{
  "hidden_size": 256,
  "num_attention_heads": 2,
  "hidden_act": "tanh_gelu",
  "norm": "layernorm",
  "norm_eps": 1e-06,
  "positions": "learned",
  "attn_scale": 0.0884,
  "init_std_up": 0.057,
  "optimizer": "soap_variant",
  "max_grad_norm": 1.0,
  "schedule": "wsd",
  "decay_shape": "sqrt",
  "max_steps": 5664,
  "dataset": "wikipedia_en"
}
Each number is 128 + 24 x the weight over the matrix's rms, rounded and kept within 0 to 255. Layers, rows and columns count from 0.

# layer 9 MLP down (transposed), 1024x256, rms 0.0569, rows 326-350, columns 128-191
[[ 92 122 123 142  92 140 152 131 164 120 112 128 169 120 127 113 122 126 119 100 157 136 120 149 180 143 158 135 132 105 132 103 136 129 115 118 121 113 109 174 149 123 114 152  79 128 132  92 124 144 160 147  89 113 135 171 126 176 122 174 107 111 127 134]
 [174 136 126 149  71 160 109 118 104 132 130 127 125 163 130 118 136 155 111 109 151 114 129 139 126 135 115  81 156  92 143 120 112 114 124 163 123 101  84 133 122 133 111 115 114 151 125 123  98 141 110 121  97 106 138 172 143 151 121  94 117 144 164 118]
 [146 132 109  84  88 117 140 154 176 157 124 141 114 129 177 137 169 134 114 133 131 127  82  82 131 126 157 133 150 174 132 153 126 129 160 150  92 136  96 100 164 143  83 112 110 137 146 137 100 126 133 157 105 160 120 198  92 104 136 127 144 106 113 133]
 [144 133 140 167  83 137 126 120  91 147 116 134 135 146 144 154 123 131 114 146 177 110 136 141 123  85 137  99 140 128 144 121 168 152 135 144 117  85 150 132 132  98 140 160 101 125 137 131 120 118 123 108 128 132 123  98 119 137 130 117 128 154 148 110]
 [139 168 116 158 135 123 152 146 114 126 149 150 145 146 161 143 145 127 128 154 140 124 142 122  82  92  96 140 121  77 106 118 101 158 132 103 165 129 104 119 149 132  92 118 162 133 126 150 118 116 100 131 150 146 120 103 115 109  83 111 124 171 116 104]
 [ 96 161 171 130 109  97 148 121  76 150 105 111 155 153 155 151 110  93 143 119 120 121  99 127  94 111 142 120 164 126 117 125 147 132 108 110 128 106 111 170 138 116 120 111 135 119 146 114 124 162  89  95 117 131 141 135 135 130 124  89 119 146 136 101]
 [112 108 124 106 111 117 151 137 113 122 145 126 194 179 128 129  97 108 136  99 167 123 112 158 126 112  73 134 140  96 106 148 165 105 104 135 109 113 109 166 149 127 101 111 128 163 121 131  95 125 163  88 109  93 119 123 146 114  68 139 143 148 134 120]
 [130 142 139 139 130 109 118 140  95 118 139 136 151 151 122 111 152 112 145 103  96 152 145 118 160 133 110 105 124 161 121 125 123 113 116 103 108 145 143 114 115 119 125 137 146 122 139 146 151 115 123 146 125 128 113  88 166 109 167 119 137 107 107  63]
 [187 136 117  92 102  89 151 114 209 155 141 138 133 126 119 135 154 112 107 120  71 129 105 156 131 124 135 135 147  79 169 119 110 118  94 152 136 121 137 141 102 133 169 157  91 150 129 156 111 126 144 167 103  95 101 121 140 162 145 108 162 129 116  82]
 [144 141 118 109 109 134 139 110 112  91 111  91  84  92 117 122 116 117 144  99 136 134 117 105  95 138  95 158 119 104 108 119 160 105 144 138 132 100 135 176 171 169 116 121 128 133 111 111 146 130 147 149 102 103 123 109 122 118 116 103 111 121  89 111]
 [ 85 110 100 162 171 114 150 105 105 140 140 151 128 145 129 114 179 105 141 110 152 134 152  91 127 133  88 143 127 111 115 121 113 151 119 166 136 187 101 136 139 141  73  96  92 138  85 139 144  79 114 145  91 110 130 136 136 137 131 123 146 117 127 135]
 [192 120 143 124 145 129 142 119 122 115 151 125 148 151 115 113 113 137 146 161 103 139 144 173 140 128 140 101 117 129 110 101  81 143 120 125 147 133 134  81 112 105 161 128 126 144 124 138 128 136 131 132 123 155 142 113  97 120  90 130 151 117 117 145]
 [124 107 160 141 156 146 137 149 155  96  91 130 124 108 141 121 110 143 113 116 104 133 119 150 120 140  89 121 126  98 156 112 107  77 146 110 102 121 103 162 149 128  92 124 112 136 162 138 152 124 133 123 149 118 106 110 126 109 157 143 105 166 100 128]
 [145 134 146 132 179 120 120 137 151 157 101 124 116 152 170 162 158 117 178 168  54 120 107 134 111 144 122 121 125 122  95 117 110 126  82 115  96 110  72 124 168 151  99 108 103 137 109  98  76 108 127 125 161 122 139 108 111 118 161 142 151 169 150 148]
 [131 188 156 145 139  90 133 160 144 140 145 113 115 132 106 151  98 144 131 161 145 142 168  93  87 127 160 146 139 108 106 140 153  66 140 163 123 124 138 148 101 115 141 118 113 138 170 146 116 139 101 137 110 124 112 133 123 171 133 132 115 128 136  96]
 [121 124 122 140 155 130 118  77 123 118 108 117 113 120 170 140 161 139 126 107 134 148 119 136 120 137  96 100 122 116 131 173 131 126 128 118 115  78 101 142 125 147 128 126 126 158 103 120  95  81 137 142 114 159 133 120 137 153 136 145 123 131 126 163]
 [ 93 108 110 101 123 138  66 122 140  87  99 131 169 123 112 131  92 103 161 188 177 125 133 143 132 107 138 137 163 113 140 132 131 127 104 113 101 144 148 124 104 135 182 164 157 172 107 114 122 121 126 107 108 130 123 120 150 159  70 121 134 145  98 147]
 [140  91 176 128 150  94 117 112 110 150 126 171 124 126 134 122 151 149  86 129 101 107 147 111 122 147 102 130 122 113 117 144 126 132 150 102 145 114 124 153 118 109 160 119 125 131 120 110 107  98 141 160 126 120 135 111 182 155 149  65 116 144 150  83]
 [127 143 126 127 125  98 102 149 105 149 111 123 126 118 119 157 112 131 116 172 123  90 154 119 112 189 105 174 151 178 179 129 146 132 156 142 116 152 145 116 130 106 147 116  84 109 110 134 148 106 125 171 123  99 105 145 141 121 120 103 117 100 110 120]
 [137 154 127  86 145 132 151 128 164  84 135 131 140 128 132 147 129 158 146 156  79 119 124 114 148 160 109 114  60 145 125 135 147 151 181 149 104 162 137 115 110 150 100 169 156 131 150 123 137 133 153  88 107 126 129 170 160 138 100 155 119 130 134 137]
 [173  90 120 121 144 126 160 143 160 143 143 124 124 112 139 119 126 163  87 163 108 118 109 129 174 144 136 103  93  98 132  90 145  78 176 127 108 145  97 124 133 148 131 135 153 156 160 134 121 122 101 103 158 142 118 129 155 129 138 122 115 120 124 158]
 [102 109 127 118  84 141  89 154  81 116  79 190 144 100 110  92 108 111 100 177 117 100 133 165 171 104  62 116 178  63 113 134 155 163 137 135 144 178 125 158  86  98 106 129  78 138  86  67 113 101 113 142 121 132  87 104 128 107 130 156  64 171 120 166]
 [176 131 161 125 161 110 106 100 129 127 169 118 152  93 157 132  86 191 103 105  87 168 146 151 142 147 148 117 109 156 141 152 138 120 174 100 127 154 136  86 130 129 163 139 140 127 149 116 157  90 155  99  88 170 134 147 152 102 103 135  94 154  97 165]
 [116 119 116 137 101 121 121  93 139 114 143 173 121 157 132 144 156 155 180 124 167 165 141  97 136 204 145  99 119 129  71 120 124 117 103 149 144 181 105  89  87 136 189  92 154 114  86 146 130 104 127 105 151 102 120 140 143 122  99 147 116 133 114 132]
 [115 111 113 155 100 127 121 136 162 121 123 123 160  97 121 127  96 141 125 107 148 156 151 136 113 160 121 154 126 173 123 122 141 125 150 127 170 134 134 122 102 138 107 151 140 138 162 159 135 139  97 153 140 128 114 153 158 146 112 131 117  78 112 132]]
# layer 9 MLP up, 1024x256, rms 0.057, rows 327-350, columns 128-191
[[112 137 141 116 115 109 145 140 138 137 129 122 115  92 106 179 136 129 187 139 103 118 157 122 149 114 112 140 102 106 155 190 151 144 144 129 181 112 146  91  92 101 124 103 118 123 172  90 143 162 144 148 165 137 148 170 107 118 134 144 101 121 112 176]
 [ 98 126 130 179 125  96 138 142 113  91 135 147 131 138 140 145 108 117 155 120 165 132 157 157 131 107 104 130 109 102 111 100 117 173  94 142 139 145  99 157 129 158 147  87 133 112 155 161 145 138 121 116  95  85 148  89 143 112 132 120 106 157 114 129]
 [100 111 127 134 130 122 115 157 130 105 139 162 131 141 118 118 136 130 131  96 108 117 173 152 144 130 138 173 114 110 139  80 147 126 123 156 132 144 117 145 169 125 121 145 168 140 104 151 153 109 120 150 116 143 113 131 149 157 104 131 128 112  85 125]
 [114 159 119 104 144 123 118 141 175 135  92 136 166 145 117 135 104 169 142 153 161 108 148 120 121  88 160 164 116 141 132 124 139  95 138 141 128  92 134 142 153 168 118 151  77 133 146 143  90 142  90  82 170 105 147 136 135 136 162 190 120 140 105 101]
 [150 112  74 127 173 110 145 127 128 109  97 173 137 134 122  73 117 173  75 135 135  91 123 135 123 116 163 124 108 162 120 117 119 122 128 145  78 127 132  81 133 136 115 151 101 138 135 135 125 125 101 140 130 148 128 118 165 102 141 158 134 118 131 154]
 [163 118 116 162 109 119 139 112 130 125 106 133 126  92 127  99 141 132  84 135 114 137 177 138 107 167 141 122 135 123 146  99 124 110 144 116 113  93 143 148 133 163 137 139 141 158 178 185 139 140 126 109 123 106 122 103 144 126 161 142  59 106 137 141]
 [186 125 122 130 121 123 107 118 146 113 120 134 108 134 118 147 139 140  90 102 186 122 112 134 106 113 137 121 110  86 108 128 168 132 121  99 116 127 132 144 106 118 141 132 125 119 123 137 171 149  94  63 101 104 136 125  91 130 112 134 121 155  71 140]
 [139 129 131 124 152 114 128 117 142 148 130 156 136 164 176 178 123 140 152 102 189 105 111 135  82  99 151  95 151 148 142 100 134  66 125 131  96 107 123 145 100 105 143 127  79 124 135 165  95 179 126 148 137 117 150 162  90 106 111 114  78 113 112 162]
 [ 77 123 108 118 158 144  99 119 181 142 159 127 195 125 135 138 159 137 128 120 126 149 183 125 124 138 167 111 141 189 163 124 146 173 115 134 147 137 102 139  98 164 132 143 144 192 186 149 175 120 148  92 163  84 123 139 128 143 148 123 131 110 139 128]
 [183 152 111 131 118 139  93 138 120 125  97 119  86 128 112 114  82 164 109 178 101 124 132 131 149 148 127 147 151 145 153 108 132  69 104 135 127 108 122 115 120 150 162 167 147 135 141 147 108 151 130 145 165 141 137  92 101  99 118 140 119  89 177 112]
 [131 119 110 117 130 150 158 151 108  87 126 161 104  65 122 157 134 176  98 112 120 107 101 131 138 108 131 150 150 120 143 112 156  98 122 114  93 139 112 140  86 156 104 169 116 120 157 146 160  91  97 108 167  98  90 163 136 114 167 116  83 156 124 110]
 [102 149  98 119 121 130 118 145 116 113 129 136 134 141 105 147 160  79 150 145 101 160 149 119 153 136 163 105 144 103 141 134 123 175 129 120 124 134 154 120 167  93 133 146 102  99 157 122 117 117  91 124  80 137 127 130 109 160 133 149 168 132 153 156]
 [146 128 150 162 122  96 128 164 123  94 114 155 115 157 109 123 131 125 153 154 163 115  90  98 111 133 150 145 132  97 117  62 139 120 106 105 158 122 134 158  97 139 130 138 176 114 136 144 168  95 135 124  96 116 128  99 159 124 150 155  93 104 138 124]
 [ 82  98 104 120 129 162 130 104 121 174 117 118 133 131 139 103 137  89 145 125 120 188 100 131 151 141 105 128 105 133 135 114 129 155 133  82 129 112 141 158 112 120 168 131 139  74 129 136 158 127 139 160 134 104 106 165 147 146 147 115 118 139 105 121]
 [135 105 153 147 149 119 148 173 150 115  94 115 151 105 125 108 126  90 150 131 165 133 105 130 113  97 128 127 113 153 139  99 106 147 140  93 112 137 126 107 139 100 141 101 131 138 130  96 113 110 100 162 151 132 145  87 112 130 136 111  94 134 117 127]
 [169 149 123 114 157 166 120 105 161 153 122 112 103  85 151 125 149 123 107 144 109 154 119 137 146  95 127 109  80 135 137  98 154 102 102 107  90 143 119 190 166 149 150 103 103 108 139  93 118  98 102 120 165  86 134 116 132  98 151 178 162 137 182 163]
 [ 94 146 142 122  92 132  97 150 134 139 103 141 163 116 170 156 144 126 111 116 151 125 124 130 121 101 173 127 150 121 131 118 145 109  95 140 117 121 114 110 141 161  99 151 143 119 157 153  61 121 124 114 135 109 138 129 134 109 111 175 147 122 135 183]
 [140 116 119 128 181 106 150 108  85 134 119 190 118 144 104 119 107 142  83 104 101 100 141 132 106 126 127  92 106 116 119 109 100  97 120 146 147 126 104 136 147 128 111 167 150 157 134  96 138 106 129 113 152 117 117 122 157 139 145 128 152 144 127 106]
 [139 137 163 122 126 157 111 120 105 163 111 101 116 172 102 145 126 103 125 156 148 177 145 133 110 104 144 110 195  94 159 162 105 128  99  90 109 112 110 117 133 136 111 110 140 117 123 138 120 160 126 165 150 174 157 113 140 156 141 120 146 124 117 122]
 [149 159  81 139 134 130  79 131 141  90  81 142 124 104 105 152 128 112 111 119 130 117 113 147  55 129  87 129 124 104 160 113 133 146 128 119  81 136 146  89 115 160 123 175 142 148 138 128 151 139 105 104 108 106 156 100  99 137 166 129 118 139 136 120]
 [147 144 135 148 138 147 151 155 165 103 105 131 123 128 139 162 140 146 105 159 144  95 151 120 102 168 155 127 119 158 133 100 135 154 125 125 152 139 102 117 131 123 143 120 129  83 162 122  94 143 105  83 172 168 176  87 143 118 149 145 163  90 135 121]
 [110 102 108 156 146 123  95 117 146 145 115 150  95 136 124  98 127 118 119 154 132 121  97 140 123 115  92 147 133 129  96 118 159 137 125 117 110 142 134 129  77 147 173 116 153 102 100 148 140 150 152 135 116 152 141 109 140 151 140 128 192 105 134 131]
 [131 154 144 159 115 132 103 139 132 122 173 123 109 150 144 126 106 132 103 138 136  90 124 136 107 118 139 136 132 139 122 106 113 173 123 147 138 124 137 108 161 107 107 133 103 118 152 152 131 160 120 149  84 110  92 129  84  89 137 105 105 138 180  66]
 [131 116 138  83  86 124 114 140 128 117 124 108 140 174 130 128 129 142 142 135 114 111  94 132 117 120 112 119 122 105 126 100 138  89  91 103  68  82 156 136 127 108 113 107  98 163 126 135 144  88 138 120 156 110 137  98  76 120 129 136 124 168 154 171]]